{"num_hidden_layers": 16, "hidden_size": 384, "num_attention_heads": 12, "num_key_value_heads": 1, "head_dim": 32, "intermediate_size": 1536, "vocab_size": 4096, "hidden_act": "gelu", "norm": "layernorm", "norm_place": "pre", "norm_eps": 1e-05, "positions": "rope", "rope_theta": 2470.0, "rope_fraction": 1.0, "qk_norm": false, "attn_scale": 0.177, "bias": "none", "tie_word_embeddings": true, "parallel_block": true, "extras": ["capped logits"], "init": "trunc", "init_std_qkv": 0.0185, "init_std_o": 0.0, "init_std_up": 0.0185, "init_std_down": 0.0, "optimizer": "soap_variant", "learning_rate": 0.00562, "lr_mult_up": 0.939, "beta1": 0.95, "beta2": 0.98, "lr_head": 0.00837, "max_grad_norm": 0.5, "warmup_steps": 200, "schedule": "wsd", "decay_fraction": 0.689, "decay_shape": "pow", "final_lr_fraction": 0.0, "batch_tokens": 131072, "max_seq_len": 1024, "doc_mask": true, "train_tokens": 488800000, "max_steps": 3730, "dataset": "wikipedia_en"}
Each number is 500 + 40 x the weight over its row's rms, rounded and kept within 0 to 999. Layers, rows and columns count from 0. Numbers have three digits each. The size before them is the row's rms in percent of the matrix's.

# layer 12 MLP up, 1536x384, rms 0.163, rows 401-509, columns 0-127
106:483488494487502491471389458503495536520490521492600516520508556533475544505492497520449460519486543516510547461486531552534555549566552457528508500536544596479466509535499486544477514513530535500453547601518487464534607409490429450502427463555537446532462535520487520578513531473538445537537457486532504503481452486534509486567546516509498484463497513525494451559514582509533475470471
104:505500583464433539475514434564491518488528524488481580527528447454540479455548473424506499481446564511502502513541424584443487516482510468494524404482526544544462456548488443513503514513520510505479505467482561527475463484544550493517588499505444529454493539459556484487504530496500546526483546460514479509542435510497497511521474467482416549530464514520561478497500501504552527526461
088:440489493517478475517392565544557488489455527519493516583434471545529501530470512480497499495545528467516461452458427573454496521508453452521512506511448565510432594440467453508462499514533473497496462501527579482533540550542499487472471502470454449457490454471502603462477470529508540533500493499536507437485551485533535485493528429508602515560480604491483465525560496598518468420464
106:526515533457483477491503505504560547487508480546474524405471489475475512513462496514440402422456420423526518490525474491534468457506518441482473530492564448523460509548464561509499424498473529469465480527474523446505502461528486369556511496506548496502482473494533516490541470492435500460571484485523500514467489471528454445527551576454539513522509498473530556543472551461464513435501
095:475479488500453536501429531505507523442453522481437515452465559511450491561533504500460488526541441522525532596499515451485474476534458509505522515496485538508502551410549484494464459506518505565495498432487473520532435455516535523489478539501462434460497514520522480519450430530476441510525547541493417551494537437513535572526530562468493509470458545552487531514470457456531459458472
088:501439473539476467445364536476466457534434463500491554468542545451520497457462496558515494449575476459507507464543509580510486575447471459430519451516531464481474553525486457480514513472453545481514549510509533490520573480415529426491547508475529424441499453531400558472539474510474487508449555559493493483521505437542520501539501582528459504587504563528505474483495477477499506510564
089:447527432503427482487482534396525483545527517490426427517510479469525489504450490456505387432459564511556537509521516581506554519443496453518486528537548463480516495523509512496564528505470516507546525439521549505402460410551570460448543516529534509482507510454469482505429439438411499496553493538547445436507477481551454497595481509520482469489469469570511439474559469452562578499588
104:472496481511530485458536505543473476557507529515562479602502467513574463486564565513616450459526474502512507501534415549504504461528551492386500483486503532505507556496517445466496493413446534508487497531471490580448566491471501469477444488506514555573460525481537516481526486434515473476494517470431492576500469504540452486516485438513429478477486470479584458534493553468487497514487
094:527432571433475481507492424533515492493517476453465517446457549571541493555456489557473485482525519463565500508477516517461491551467547407492492474555488523494514496491507400501492466463540566496465457482497451530456429526494446465487516467488533456495483446465472558440500490482501497548475515415488467533505499612518552506521491524529537524489453492464491512532510558401530478505491
103:556544533470555475449502463487467460482523517548519529428493425451425514505474443498404450536438435527450446497514521532485501526555492522536526559458506585498514505504501522486535533484535528512466430562519534378463497535460541520527536580599508551488557514524511452508467484425516505512491540477544475439497503396556521473526546578511434507530461516477407591554565453503496523509500
105:483411506424530453516495560488548513473478565519452430485495416512407535507519507585503550443493606490532454484492516501487456548475524454458516575522503519442537528500535450518503529461522491519468569569528531491448514499483486494484463491550520424523474435542587539446513499486487518487527464490554476486468525517485401520473536442510529494483464472436462494521470469541477541532492
112:512522489462504472509537542498565559426554448482540553411474481456493500478500508463499522458536477513522484513425479454554564504489430507502525567478476447519444517462535400490491468587508480484478384591505501485465477553486462541564517553481502517486572517521460513448447582529624494606525488470544425478541528544522478593472489586494531460509513544539522526596407493483470556427450
099:470504450537528534538439569516541507559559496527392474569537523575517476475472535476469481534527510487527478461520473542465470484534457437474570443539472554549463569577556474543544546526464492494485515529483472440433509503500547461494509543557563461479503533513553392498489511530494462442517514487574502536538499483528465439548568539517511555563452492434556433457499501519478469523492
111:527572552486489471539483482469519483525543490535477541495523522441573482529530443457562473494522553520516496520518516498585520578548476516496497452559504480484450401502456578460421483501512560529552525579414464501476445493555484500501585477453463536482431476546500538517496479469513462480487462529546563464509486440486531494398492493443473514499489435418498556518491465538490525494435
100:497517432444563517464506542530461465539504486522535517507476532500464426481576447449600544512470526482503480607535530537487541525489410484527440465472593554461509428500507468479426535511443449529480507487586526519491531529506489481525549452524507456496474486463473492491432465503497481401452472505530490516464533471487519518403508478419497538465544527545561448461506540485477497522580
107:538515559533478504479546485518513478540498479556474475510441481441547418444518502442459574428536509452537539524496516466549464485556498547496562554515443429509453504543483562483493501520494513523540482502510466543488529495473454567546445521514505503537532505419533555503471488453564492501524501541450562458518530445502538524479472413548512476498519513505513543503510523541523570448477
103:477549494527554543494519384505558545450526465509470519496519504512489424541560625488522501573465553482442468523513472547498590534527550444471548483539504534477501519557512538550474427475485525483480489583517482475587447557515510516486571462482525532490500507444494464492534538519451468499539430431554464500575500475493517447469515434509520466516554411494516455514450511512581542475520
097:479459443406558537509513509482478418485505525581474492557437512521466439501529404464487483568483482461469476474515500477488476602501525526525450499495538505513529390484520513553421465504496449518486479571553452470546503469500511531485613535518507415478535489421544502433532485474483524436500552429472453520531462494455472489488424461514537561493502468483451507530508518514439504479539
108:484503546496555500518549471482468524525514453527551504464489444369440475461506526443512481480580468481508484467507494562474446499478562464472512532519506478500471492533451477413502577501437484502457467461483541542516571390435548520538548514483457503538545489567499573422501501514499533485453527524508511462525527521549565566471554515449461462492519517535509485499557520555556556572519
103:413531532535553516532463519509464475447529540538485553483516526508438551520449505551503440490559521536481577490519530498515484585446529432427470476447399497499491500487469528537475521499516476464446514507488505593431508445471472501424510478416528545541512465510438416485550492514484484512475462446469500556498524482474467480515519464524473535484487524478523563453420509460489532515573
102:492519535484442534450463475474484614522460504533494539537474487473462501518497483535464541496457494473466528462423483511499468445428486586487422479533485518527473491443511509520625461470475436509492515497542508472531481521500554398453580527471518454446619528505527382549563535500487481426510514478469395472446470517514450458571519550498559518451478542484535539553481472503481550509527
085:546483506548508487422467549491452541495526509423553525501490420564495494445495530473454475479549497457493516520480511487534499514486507460525520509498505451519509549516513602485539505471486534549384505499466516500565514490487425535554579489509451465555461523505479457417504503542557532451559502486560478563474509584570511496531449483538463488579448448494516530506534532418519497556494
088:578496485489487531471490462564493541515506508554377556501495504534589500482508530586455454513550537462475471469526485522541480549517524519452531539602522473499495451564512524490504544466486561556486467521494528458541487486505536487493553575540497536490484482505497501522452448469481583487459482510484456486530457473479516579492524442505487531459502537462517536470470468489468457481535
111:524496469537532495531486514500521514516496533497566433530436503577477515574485456509432511483530498430492468468522472548524497514567572517524506444499531501481462551509515540532480429481477449497525496430521498499511450502555615510482455511483574535475482429547460419491459545474523456450485470503547515420483471486480473471582521486497517474480518481528504442524429603551482486472504
109:454526491519528486442531551543466508515531491508493512509548519460463524554494392554490420442453504484468504486426427527511542481548534486476503465498560526464500528539561490580457539436525515526553454538508549429491534454447499487417497494485535435520456492541450465484476504490529491471493513445533485476505455494501486495541532501459474518495469517472515483531409490460486435482472
104:464551502553507466499464522420575517533578503473425550506518515443574502537482451496374461523460518459465464545501511469485544510517517399464512509508454479477547483527432588508423503523518514574455481478423487473529492466520498513521502482458490528527408482478474534481452471509484505508537500469495495489467474482477435560570485537499480513470494501522520508519483493527513481525468
099:517462508464476535486533496453450476562546556449455521531529522395371535462550474469424505557471465506446428482511472533546472482526527456461455491496485527530538430451478493538522522384503490555527468485499528495525504531513525438510488493456492513399493539465483512484520521465528493462516464516478551461481556467443500517539542539567516459470464506471479492533557493546522507497497
110:558501447527466396528530501418479494573498573456510548486482474535496429521546517475473556559490526516456502535463496435508488505436567448581539518502477521544436545505493535529466521502421521553515494502505543514557531530531489501441497446467510528416423586499469488481580478501550593479457536498495511475549509515526503475480520532480538518505474463510565474604580537450573454519437
094:431495515512471492490476582462528486562461529511510522510489494505436602479485497494510489419500559462467438510465460532372508503483525572536480510486505484482538548435500431558481442486516561463467495470458534449536485462473536475522586487529462443489502419470486518494514441454434516615438532500481520503461515516508532545495440584539507514493462469491540563471452548500540475530504
106:546487494514514463557570548483474477506535580496503540527565464670505506527597498479547451562539573491545463517477472467517587487483467451487551522486418517442469530543419479496458432479481558500473558496560512518513502435544515543468514493411464562556479474412542424479514468432496533487477439491497455542492468505487566533493533503480529446513430488563532452480506498525548575541516
109:446490500477530501542452459419534512486447512497505505520480431589460576447509464515563463464591532547538512419550470500519574502508497501531442531546503546561502486523428504485498523502483503473501433475481560524480470510532461464510461482477551490520463537523500484510517463527453507530492513484508475398523481473466474450445481484499541477522469545520473476500481515434523529430499
104:534519514474503487483534494466486532475511569499503476443498475477531464510445523481556455439499505498433487471552511500480553485549481500486489480518500564590507488438491513528476533519545527527528506484419472460563519527469494457474502478541448515491465464508470494561533547515510517454501578507526562491484436441545485457547510540432431474511493456490552490518486505469498490519480
105:537472470492571470535516602531452543501520415475513450555499453459576450495538555494553489468521505530441491489446492530588538518465525576534463501517519506516503492496512457491584481477438547464498458495474511475463509495512529493524415512502572521518536486543442499465478511554475509495480487495472505566538495484495515506446523554545496507530456536502488446476448502479480526566445
098:490440482417486448452470486505508448559557562477507445473468403569448544502502506437544485481449518493492440453487476482497467401514470436513467520494461532601490466432459559474524439491485481576513525546508545499454516543547517548528506525513511514525485465483422506565582482563531478511507528591467511477518579494533430512551544575462518454454423533538445462499511465487499550432476
100:567474501549517561470499470448485518465472480438475486413419472573455539519501508513508517434447397482574525526593555475548530533444497485545483498565496449524419501501473475445407463488492525403523550543513462464456472443530503506546514536516519493487474559535465536483493518496523532559529507522537486509471545542455533510574510514490459463531495512552516438514505526468414521522503
106:555493426528492507505526459473457479481542439551492473494514549583553511502444552489516487467557528487521537499431476481456494537555529578458539556482491463483405498531478460502521499484424495471549551557448462484480431501505448471521458516529510485565519513516448524510478543552477508522562489448483467458510506516532460573460484488517513489550512491463504445523463557405402559514507
084:461477452535567528538492495486409501506486480501490509495530554504545538507549479466479541484516435536515482512503569420500493404504515526530427482496502534482483511544561500482554515451482520474455528592457518460502478519466549532484532474597437457568488442427494508428561508399476521459496493504561437536522436507529518476507503484518549468537522531479535454522498572547469555501492
083:493502539541528519544422492476448451483504493520510524530543476463475551461506573530543471536443486498511515471458567478515498518491542415526544427513497504466545515468455523457512429473532516539581542456503525489499536453493517520466551449536528480497483378470471559392495526514506528440531495536512496412494497516478520533528520506478465441514480420515546476453502471518461541519553
100:428499542563446532523520450428476492516512492468555515494510484483476451452510513518501482532519512458461461497555510474531513498540455467496466556488461571518455485463546472484430503436512542496544519502428532519594590528545508508522389579474527479510434505545499537562491478463566469484553564566438457496495450471461571422526418491492455532581462488414544458497504500527478511482476
104:525497416537566568518557534492543482423402522525493502448516532511499540462498465520530537451481494531506503469485412530469486475607490462505492572512459559502463539466459431494452420522482507454543536464523454502483549484441410496523491413483468525525489540575533567496544500530540533530498526504495509538548502495537474522452495477448500467557478508502470514468544519487496507513462
123:514589552482515510443492511532439483527523555529479427464472510491559435517515479481566522487497489484483465482530470504499508489502509485487425497530558456474489438458548474495508479530461488484509484473531516462499558474593544524498509436602475532474522542486486445458585505484500501523536564474502501506490545574479553532620482516468445522487477444541488522533475574532513563523507
087:487530410490515461485514511452477442536502453423464542505600565482448438515486487553480481496603536447473489504503448456523505497517551527440541562471458525542556511476551499547418519515479513531576479486428560547496523439521492466514490514468464528506562506460540498538529501487428491547478512488455491468488503531551445496537507487535443578508540457531537531467447495482525539530470
079:460493526432496465561430547479489584513527508500452494512466453525523525495490541507490466508552512529499440480460555493480476483521405419482459524476479540503551504501474510486527435473436466474517493541483494427414504590533441562535536336587568480522520470507439522455575490549410487465527480470499464497395538530518484512546540492515445466504509472517571529493517516505512479506535
103:477539453500491569491437438446513532491537443527540566505540480509491557488559465483547522552499509455484514537481491604507508537548531555541474497534486534490505486510490515427452483600427536429526509526497526460488470445494487536525472471498544560558504516431524483559512468497587475504494493565441460527491562498564469434533541463471507464501457554504455519559543458498508478499483
113:535444510398512465453513500541526545421521559547556462555572468482480539479595547494470529451462439534372515556541556468498546540471500525414453500487511526478579496459485498484483470519446466469511524511423550590424501546506444429514550536488511446550553524489504525514605486532489488501494521574434523546505502511483507494471445521501537494406521527487507476496458503506510436445499
109:489505482540477471481550464442536460445558525442449496500490585494476420508482468464498465469535543530500516491506536515477487517496476460515523497482526545545482448527464501537435584491521455530484548566470511491403524521558516517426474597475529472494452486485546589539491439460507447480454476498483499442444463543436484402552489583499446492460419460481481553527469449577627504522456
108:508530531524486470468551522449474472585428601543452459498473514549503479564538513449513447484489491507514540565475493500439495565542536489606501493442500542492458492446475481556458510454482492473502595554513568473431510546454526505473509519401501529497536453541513500469506583512465499535427504509523408517398480504518499593503483509515525522451515529530561439467500450586494544529510
089:435515548505584483493463564485566447422556517489501457502522509464524573493508510591468461481545509500475477451519511514500545432596519525580469561501466615493512454487490448506485515525542521431499547470422485479543500507517515476525502499503487479587444439510475559478514517528448487557456506502526512461513472444489501562476506511522536521584524489510410453571562505543584462510495
115:504438498480544468479447404380540508472491509494468454523397523452450513560510553502533485514453541511489439493565508554468523460513563547475571524515473451493504510563474465453497528498488553494471525523599522553432511477525477421545491531460506449496452468529511491500442468486462575505492488487485611428438474496515441514469501521484451495416458501660503535462488577484438534459467
102:470509450513483563480502534529504491499478501465483467525506579520446580506578484614515472518463530512526472500415536583487529440523532441451523460425539500515482528494485538500558491500535498501534414410571516523480436527511532560537481476539518436512537526508515493565473566481427435540532485546497543512492538442509430535525547500521486483427535480546514522523451545516512529504465
099:487544574514491447547527458536523495483490559523517534413447515524569518438507505533518466473433551563425515513521471491483474410496486495534548500477562543491507541532520511551493509496505532453505484506490500402501460540504519523515424483512533449424464540467449539523454437547532493551547476503463522457474421513526456420531443528584471523501407466523576543476502538482515433601484
089:515572526533493543588495461510507476539587408494555527560529559542538523579455489533541462488544409523464550539477513482525458488449507501470507515496522561562513511463565458572446490484518481483562525488516553512522480473532573505537491469491470498450509484451467530519545545534543512485510475441536506453504560509483554525527435504490492582521523575503552470428546500560444409451452
095:556545500523498529461471458497525531525582494489449521451435431487476500510544591525546503519459467451509432584547559406463460483502490556507518515545478561481562490537531463499481467456473465509476519582440467471538483523556467509506483531479528461497451558470586541494462402604483476448470506529525484482444568487515480529466482633481494444524504516534531582530517516495531502540467
075:461549465365460485472476515496467477494536527499439579507519527446495505492420531525507462464499517486522484487507564508447453466523528526512537448507624411557527482455468541462539515508518583517507544514489494512504460525528453459506464478482440512552518470583494498479518569504430481560440523512533514557534505433515482437477445531434551496408555493549434519519531474521505472472429
098:505507558515445563499527484516475520470417516507516485507475533488425513498547526437535453507554452468574488584449458580471481475520478464485477444467531378493491520488497409527513533495542590546570487436529500552468559462497501466508481561478549502488517576494461498434497418496550497492567509550497496475427515465485550499513525448506482510498511554454452536512528519541481533567494
105:467560503475422496458544528412427562506486546557470495480547553478513511493518493541428500511469508573513437518480558505433553521478504506545602506498453427511483492474512464542461525572498508561521552575512531537414507508522495492445518533517496467533457535418466551498562554426468475600474500432517468435454510577424509544469545509567544480499545441467520476449452504480520599554468
093:445509502502504491452503535540536534486434488434411518542510528543457531501496457516509533494543478468430447456529482505510479480509510422502569502498535511545530496557514544479460517429531480521528485496533529509478471460543535490560526427474451449562486491515520479533530452525425491438509479505486515472440545496484553457448543429498502459556508480474486581560412487460502517503566
101:513524557479516487467463514476514482438547466589491483549502513517493369451444406519533461569478575549501549577535511529463504464457523621526498486510501452517487442550454486528502452502480498425504434472499441462547554534553524553469515500531564439475477443545453530490525498493459524477545484515462397395494459508539584485496451489498517566487465493437577483493527552513432472518520
100:474473494483495517536503471463478514530414467491468462543552426440549478396508523475563488484495521552526455491495494510525494435480498545517458521510482537492538476577496559491448443543596497510492420544524535481533535452491445517520445501490568483521605534528487479426465487447516543515523543477452539502512477466529479454547488529526584479449482596485519518530559465498426514514530
100:555537495495468496492417506538505513553459523501545532491501455489560520534490511496541446511457441589492538495549515602509524473550546458512472474561501507472529497488518527480491458521528501489421505499493490475536482541485447583478527510527456550498565396562471564482509473524446507504510596511570471479488569450524461561482462554489424568473457476605560529542553497508503496524518
091:553500557502445519437481451498465522491569534446552552494575471427456549534462534539510542537527503509547502510512449569502572565495473458453556501541570456558525518563473463450502488528496458546463508508435516461484493508518549451551511532455476486511534410491501398518458563470508506534543493431419540458452519500515474519462437528473501489481513533506544499482521534513530530401507
097:520478510535476543480482597465456465571473444453500449449521451578539537454412538543542481498399448513527489493514509475483521466475518469482542569497470487577493564461430594571536556532493445548523449472482569478458509510572509537438534523541527433442562492533512438548537530477476510488478515488572545507527477493493495474485591490477461488461492517490477561485562447490462491460518
108:572456537515531531537462571480507507535583448510458447511449477485513502530462512542459476473424430570496527530515477481442492572501507480487491494497521559520522475439444466549537438505439485524544446525471540461457526527559434498542490486509548460517549445572552498493556500492458497551465469545513427493581563516470446528450441546453478469506490512561546482504479489506487532530459
093:462593527523513542534545466496460511475545446552515519565459589553553518508417529529593509509494477490493438418472458479495467464512460491544576455509462528530444459451506504524454546541459513527422553458450433491531435564575597486425537501483467463483517510556507503496506511471506544554429445511477526476506440469542543531507490455517539463502515467459516465478482515535458523455494
099:453513546492492484518517484496482431498565539520546524509463461498423492529514465551516487525450481474516536508554542493518507533565505497533581525482497475579434485528485469436477463492508478497521498492515539438530407511550550535473549456540495484491442489567468458537466566487576465428463499538522473498483465545477480563533551390451482486515522443505563463538494541519464488504555
102:572496546468441439488519498510517538487539503524478522553516538501472495452514545457484486555427528548594492493501507510453524541404510531486499438511450550439482502499457487514381443469498467472489436511514511476474530527448513511554521498469483569496582484484485517410510484533517552501449526499497419479589516485456482494472520511499439462457490562556560466513577440477509506494514
110:531520505491496537509495523508510560486503468540463469418515554425442528467460540480469402420489518468486456489550501460509483467501514526542465576454526507482508542519552478545485472457483507516436493515427455543480545488494531513558493492516457506483512519473464578431459540462532479593500463508501492477465494444462506543490479541498480549416489428484509464482499435483612593522523
101:577453480501504498466544485549511469505533509439543469454443594473474502580545475491497513487455476520453531497579506494446505501435521489573465544446423551503419531453492504506501494488492526530434479461462517506509479448490498498573419479531496467485480470567438563447529514465475454453464540509533561508518550506509542433449514511438465562466490462570473537540534437469505461470614
084:504459437519495467474446488510546485516481607511540543526510507487499488440530461584472479443489511445575513483475528517460470580454449532447525526527508478512477533540513567521506460550409532522547526532508510494485471538463501449448535515531495507488506493500476475492474444523448512526501513492532540529542499460528476449467536535499393530495400471534541443414548475551491490477537
103:526530476501442518571467536483403511447420501501507510452527565519527497589444532507546421516462474422454554531446498532421484411510493555444469472511571493476452533476532511510500451495491482466527535486509519510534503473498574524443479549554538522480370580513435507466555442505515536491523500491506483517466524598488514539503451479442413432527526457457567504445525484465507445481523
096:518481578449432465489476558531546519500573475502437447438469531515500496502466540457494463528482503478576424520547503540467449544524466451483499495476581474512456512531431510482453470524527506419505466507519519391462515509490462509527530502565547486473560517461488507449544480470503442563481442481485557463567530465496514524557513478500462442422482452526497585472558585539466537542489
098:542492466482574467485511489522483476504508560555455522523477556519511429536463563493495576517599499499530459514541550625459477513525511498480492523468527495486523574548506472479470418478557513493464522513475471547531479525468531442471533507488527489437516467460473489522486471489536545505482460576568498528466520532465445464510432527569521509457498497466502530524532464390502461419519
102:495463438491499461523548404528495502494573481494519528520461488557550470529576507511580526554535518467519515517594455437521476492525420485475564459572506494434534480505551526511518478497458592429520528535531531449587485446479527475509619440452546524532440517501474517522504463516500533565510558544611554446455456557565545491497529594416456451434597453510452549506479563428485497539547
084:485429547533517478436371540512491503540421574519478493432435422517449540493496487530480503554508507442600489577491509562583502535464483491499527485513470471533514511545545499504449489468378472463438434467501459525481533507530503506514544481489464546554476464480520469467548468536481505497535496461470498486488536477526453403541485513465510501518529512542484553569470565551523425535543
109:508476458550555446470480439618490515527616520514515522517499485430480473503501559488506474511521503519492496537517536456454501529481513517537523473524511516504486466476487512446464453490543513432486506500540497468492494520491568502582501488419498513512426470566541564474471483506453544541523563508516560555452534572493460512440476500497489468503464451452567513527506497517516487480528
107:466510554495505516574476506529560514457452487543575500506534465456493538517422496460510488456489523538500607484566429564449550463545510471493540478504475524537597465477476520473568535491451544494490450488437533513542518438509473543576505499532545479501538539471549497491546501487621503526466537484494512468508532475537545547504531518503561517452485537524487525444523515469506524502447
104:598470534438475586493505512519440544544581497508473429482550499466536531517475411514542500478536475488522485500512538548431471517491473488450523513454453509537522561536485499544481473484475521423474497524478486467532498432506457504478528465454632524542476508535569542515523410474457485478463486546512511507483492480476476539455542506562510474534440470459504424500464465516517539565477
105:570472538587502403540451474452510460457576515536408504549499537510479497486478508564515532515443457484442499535514443496492551504494501496514406498512506464500435554515512531547560508559487508521526528506586502538540467436574437496524579473533540491575444499526492502483469507533464414485509496459523523462495470502475487433454411448506483494464437538485543507539491521475519485476476
082:507480552516545508507515550489472529509542538436513528480517494452462456542487492544459459515589543486453421465531518520522492512431492440475548481520481533480549411557549518456449480416545531505435468524449546499500466520609541507484529631532440500561478493515452542505572495379551495448497514435474517519536460464537461457456504474480556468521537506525520519469476516514493491525509
098:502505563539504488542426536457467449539520472440484486520526489496484440442455619456531584547414538511466489450581539562510551467479573559538521461484563451537517543611523528526458551436519535487472541550435517494459550561519527534579478475472441436568503534531424482510440456524526482486499471496573476451475498548535465467552489451477468495539464479467514498530549493471443469513477
104:500558534478487523403514471559571542500487499552461502469585566466472446453490524560485516471566486444614487501412511486529473571457530387512489538556454480537501507496505464502511464482513572385556462475554511461474456417472525440513456485468525535443493482487492519492502502494459508419540503457461511517473507529468514431485481546505447481440451493459501480474416476474434477457487
104:538543493481442521474473525520535486540552440508489566462558505490497505457489505495480480543508452537568544484419483493500546476519576475573517439477463461461369479488472520524490483512479477465544449487446507489434440530521472461547524472493469481522469447447449492490491492516528456500502529479421463553488516495490503464527478557462497525567495551505544512564525546524503471464552
105:539480547573510499460512445466498568450446552566443497451561491568553490469469527442436443561494541467473498519556458537499521520501529486501538484473461495545415513502483478552430501426400434524502486558519521541478437463536480507456483512491451490487464465582525468518416517520484479501474525434501483450519484510552589484501478487459479501560453520583495498462545485490517560549564
103:532460471544531518517542453498504546515478473531540527539496460474484490557575562488496519495503558524460480444524479492482518525501534478498525578480484531516487445462585550489612515456457527526525560556521520486521511447426547519515430419385480537498471449514559508507521439585551434528575497456503457531493521580537494503561525516447479510536519430460535479574525544467503529518541
102:524455520454541490525469460520414490450559523471539505570486549478511533577480421485597503549493441447473482519518489516471508544508486527523533491493498395530461523461479526554532527474498475488463428524519537552476542445471465479457506453529487478495492466513564497456451520491476528528609501452517521512500535509515444531556531450432538469476546493552493483516475534494415452531418
109:522495555506451487480543522501583519503484469485406524559581453481532523502461511501543436494534542517490452468532434529509438434541440479454547423461518513492486548487456437457512469454480530528512525570442533467521448455477577465529526596511459488502517555536444454524516481472492580554555538503464486485497502463436464551513479503481508488458534528509531464478555512460519497441470
096:571510494434508493426550570479475532464552517499521501517466510506529573522432532473492451480509555508496503496537494543509501514506464480449541447416497487578588535459487483517505424436475536529474519548535511488535495533495433539548524511551591459505446490487562449462451500536420525467468491496501557497494476466521534522481502566446446430518482475471487540465513457520490487405548
095:434537564478521520532496601523471498476506529453524499448475456525488493470459533457525583525483541500557563534449522517511526463490506525494529423482505474479436406484484498441501505529529470454490519522492441521499477501548499575512508577490578521438516505460402495489465519531537521503507501496436448532443527455484456526513418516445488522477554468533548563516501472487368539515476
094:458422533544462508488503488470574476476520556438455508432518532496506479611510446477495436452469491508469458510513547509537478560543545473473515483516531522516438521507521574481507525456543553482531505466537525497449466453420545475542517490456531485519486479505518467518476587506524389536491461530546517578423484574543534444456500521541536490515549468528538506497532491444496480491503
089:521509487539493458527424532472475481489493524580538472545512532565453489512529452516488475501575471507508454471477508518634547494516492451473527548538479502493472474501431435433547511474510471457522535466549500495523478472433568496438516446534570473528489442535435494456527495562458491498528447518501516538489483548495502548483530475484583538479511575468520442439480581526479421448483
104:447465549574505498551459466532543542533465421504517485439474495438517541463490493461574469485437494479468498465564509489476500534501526511550543569515530509450533495537565551433494522447480490541478452437432442435529563518455451454500515497496471500543389463519523539477494602451477501480523481463516519466522501488558494409543509490449524466449461562512524542456456579513441509446557
102:493582561508554506572479411534549540485419481529556541494538502559490486455487510459590517488480564474416428473584460547521532532561552523501547535461542424503527498551460439471502465511478545439484521535406527487468447532528488437535490497492546465512508547437466521527518497527497540473488551552499542484438450494432479493481519469553549460554442488485462522421441401413487479512541
086:506554553448475508454492520536546496481493537519476538510494486472513496513493570482474518482495489491508541517506475508523535505477514549479526565542495491577491437481546427481511526497460502499544503488425445463498505459471469456424486454514507527444584450609541547552500478544484530526540561489407564537478512534478506495556529547466509530510518539481465526495514532539435553546528
102:548570531548509527441525519418506540500530540448434501534514487514494491564502485517452536521415478499462478483434529546453541556478453558514514536517536457418497465605513505533533476500537477502474504476481476507549441504516446515563433510453532494493466421504420469480438507506512427525470459564510498515435457477517500461549501514506550485456540564485504555539497551469548544504429
095:484561538530535477499419484530474505591465453520462485551470540480532469484465522456529471542474519436553541510505472440473595493462560561558470494477551513493475521552478506493461486515529545448443474500486538514477518482546472490411493441544524598432486535522453474524460532497554466473443579491520522402539474457494552435422505473456472513465495515502471455513536496503549552544596
102:488537485485558519511529534518526502517506474552543523462477439484454457524463451542536488562469561493497402494515474473516479534554420580480547435495473531505473575504529501463482510508555442474416505530451468432496525489439390496557492531519533481490539547472567481456484513515494485491456518490461485473548508529534545551511521511461572517456556486492477527539433497452462550608449
087:568525541431524529524541483499489566572539502513461466531497486500444481508533560463530532481528528557440428541493459507463511514457475498516532498478508516513491517479484431437451556520542494622488487543530528518518470531453488521560428496524513484515537497422449578472457553472575454519494478601450408493494556560461423471504535536535470481527456485492448513468592500559482585468506
100:494488550542512492463508511493504544560476445434523441451535475494462510453486521530528492546538412559457568528584531544466480482436558476512511504557499510500443549469548450534514533414574472508497529516475523547421506446463470466492464519420563459462523438515573548487507490532478447504548430468504401476495538515499559496498509518493455570486483480471463522506458441542520488498555
097:412477455481502427524546593481488579423600492449522520515427443492514490486492509480489525482576464460461529504489490431452461472497536539410518569523557457471468513509474471477563502523563566484521527478501504490493524516460494493478515485423470463404500525513534505479471495482514519493507450548494480472484554508468547514506484452519498568463532527480515515430517521391505454520566
100:496464471487446446525536489480482433500572462477489505476490515510483494537462508436446466509492456520495433516573526399489437528417478466459456508546505499538476485536596446485518487524418492504509495496560518453492530531485502530494493484491479452485573493407482465460513569450522484494548500516474514524471528430498421473527422469513475542492485421511512423482494554502487478488499
110:501458505563534495460479479480555506494469427490479477433416514408503410484525513482461491500485502509427536506447500531536464541531470507490456564516469463454531515536546481508496447604492520456575485453538536576531539446546480550478490488444506483510441487510528460537479618479503478522495498550555533519525538529439452549526500547451551576468488497540547486498491542507479496469501
102:477545477511514488549508443487450558438473459447519450529450546554502469475478492472550544551539444465466503600552498476583467418478489510531527453544477460462451459518499482500535431400455495502417468484486493433557465469549504482435545529450482484483505488549545479441500459472460510549478524504429489505441531516415557484444498503573507541482526506588479535539488505544487559496508
111:483490482548477456426520465497435522446508539483533546590479490478509563479476404492459524481419533477529535495452493524432420475398438476508478586475447550544485384504541513455484459529454523436476511592529514533467511599530486548521533410520488463458480446453506538476537549479478503526496552507534557367458470581562466491553541459434549557472487517483501530522474483497563467460498
108:487443494489420445503503524430580525532548539538518577530427489444468537615525519582514460483521422533463414549501450466478420511572555472508489425458582521565513560539426491558448540514451448484506530506485488513530504517526400530508451506508497479515528473523471514532531432430541501502506496523514498518470544521468444543510404472514557548479428444443478546456462511463568475520495
079:459518473430450509431454540557520522462461510578471500533463488462487511464470478483486451501446477469564515523471544538479411506531523497504551553440484505542523461504460523473453502496415500495539502442523459488466497463530450537490429466489480530489569521598545539571501506541551511587495540505442545542475532476560473447473477545464482576462555527551513469522492595517468463497524
105:490525524435460474479569545588506570489521536523517555426514553498452517503458490548467462523494507542501566544458472538507483440466540541531474530451473456489525549468469536473537501524484477474502570554527478522454468499474508466561462496488508525460550443511515519551594476570549525509456543433574518512497577466491519512476463560504556475414501487466458529507512565443471438516514
102:499559488468466409474542503533543490488530540502529512452477524504574490517494486469561506450466571578503439569593560513474469442510564604524551517511467479484473479462470529462543498448463485501479546481503449500456460506553526451545509433553442430537538522471462486467475504497451513490518567500542563569519476372509514533537478514528477484492515505539548447457492445564528440579475
087:542494537482506537417524500482454416515447491501513581437440451465505501469536518507541521483441468501466507555524571496507525500453506529499498504491468476460501506488438458462472442478448495493454517570457514473486506537514515444516522514593494512420456511470479479492533546500447490514460555470529484465459491568521506511506471432496539519526471518604422406557503476517467558463462
108:559509540500497514437557488501530472543491431470484456518540497464441500463522514522505454479488507458507438464506486525477607467458496475532497392441483547459531444440532519507586505448499551456471521527434443531521505524453533461442507459467516488495549477566555579513515442450564576487510446507439525430507496492521500493485481552522443497499515495524501522520442463487414478535509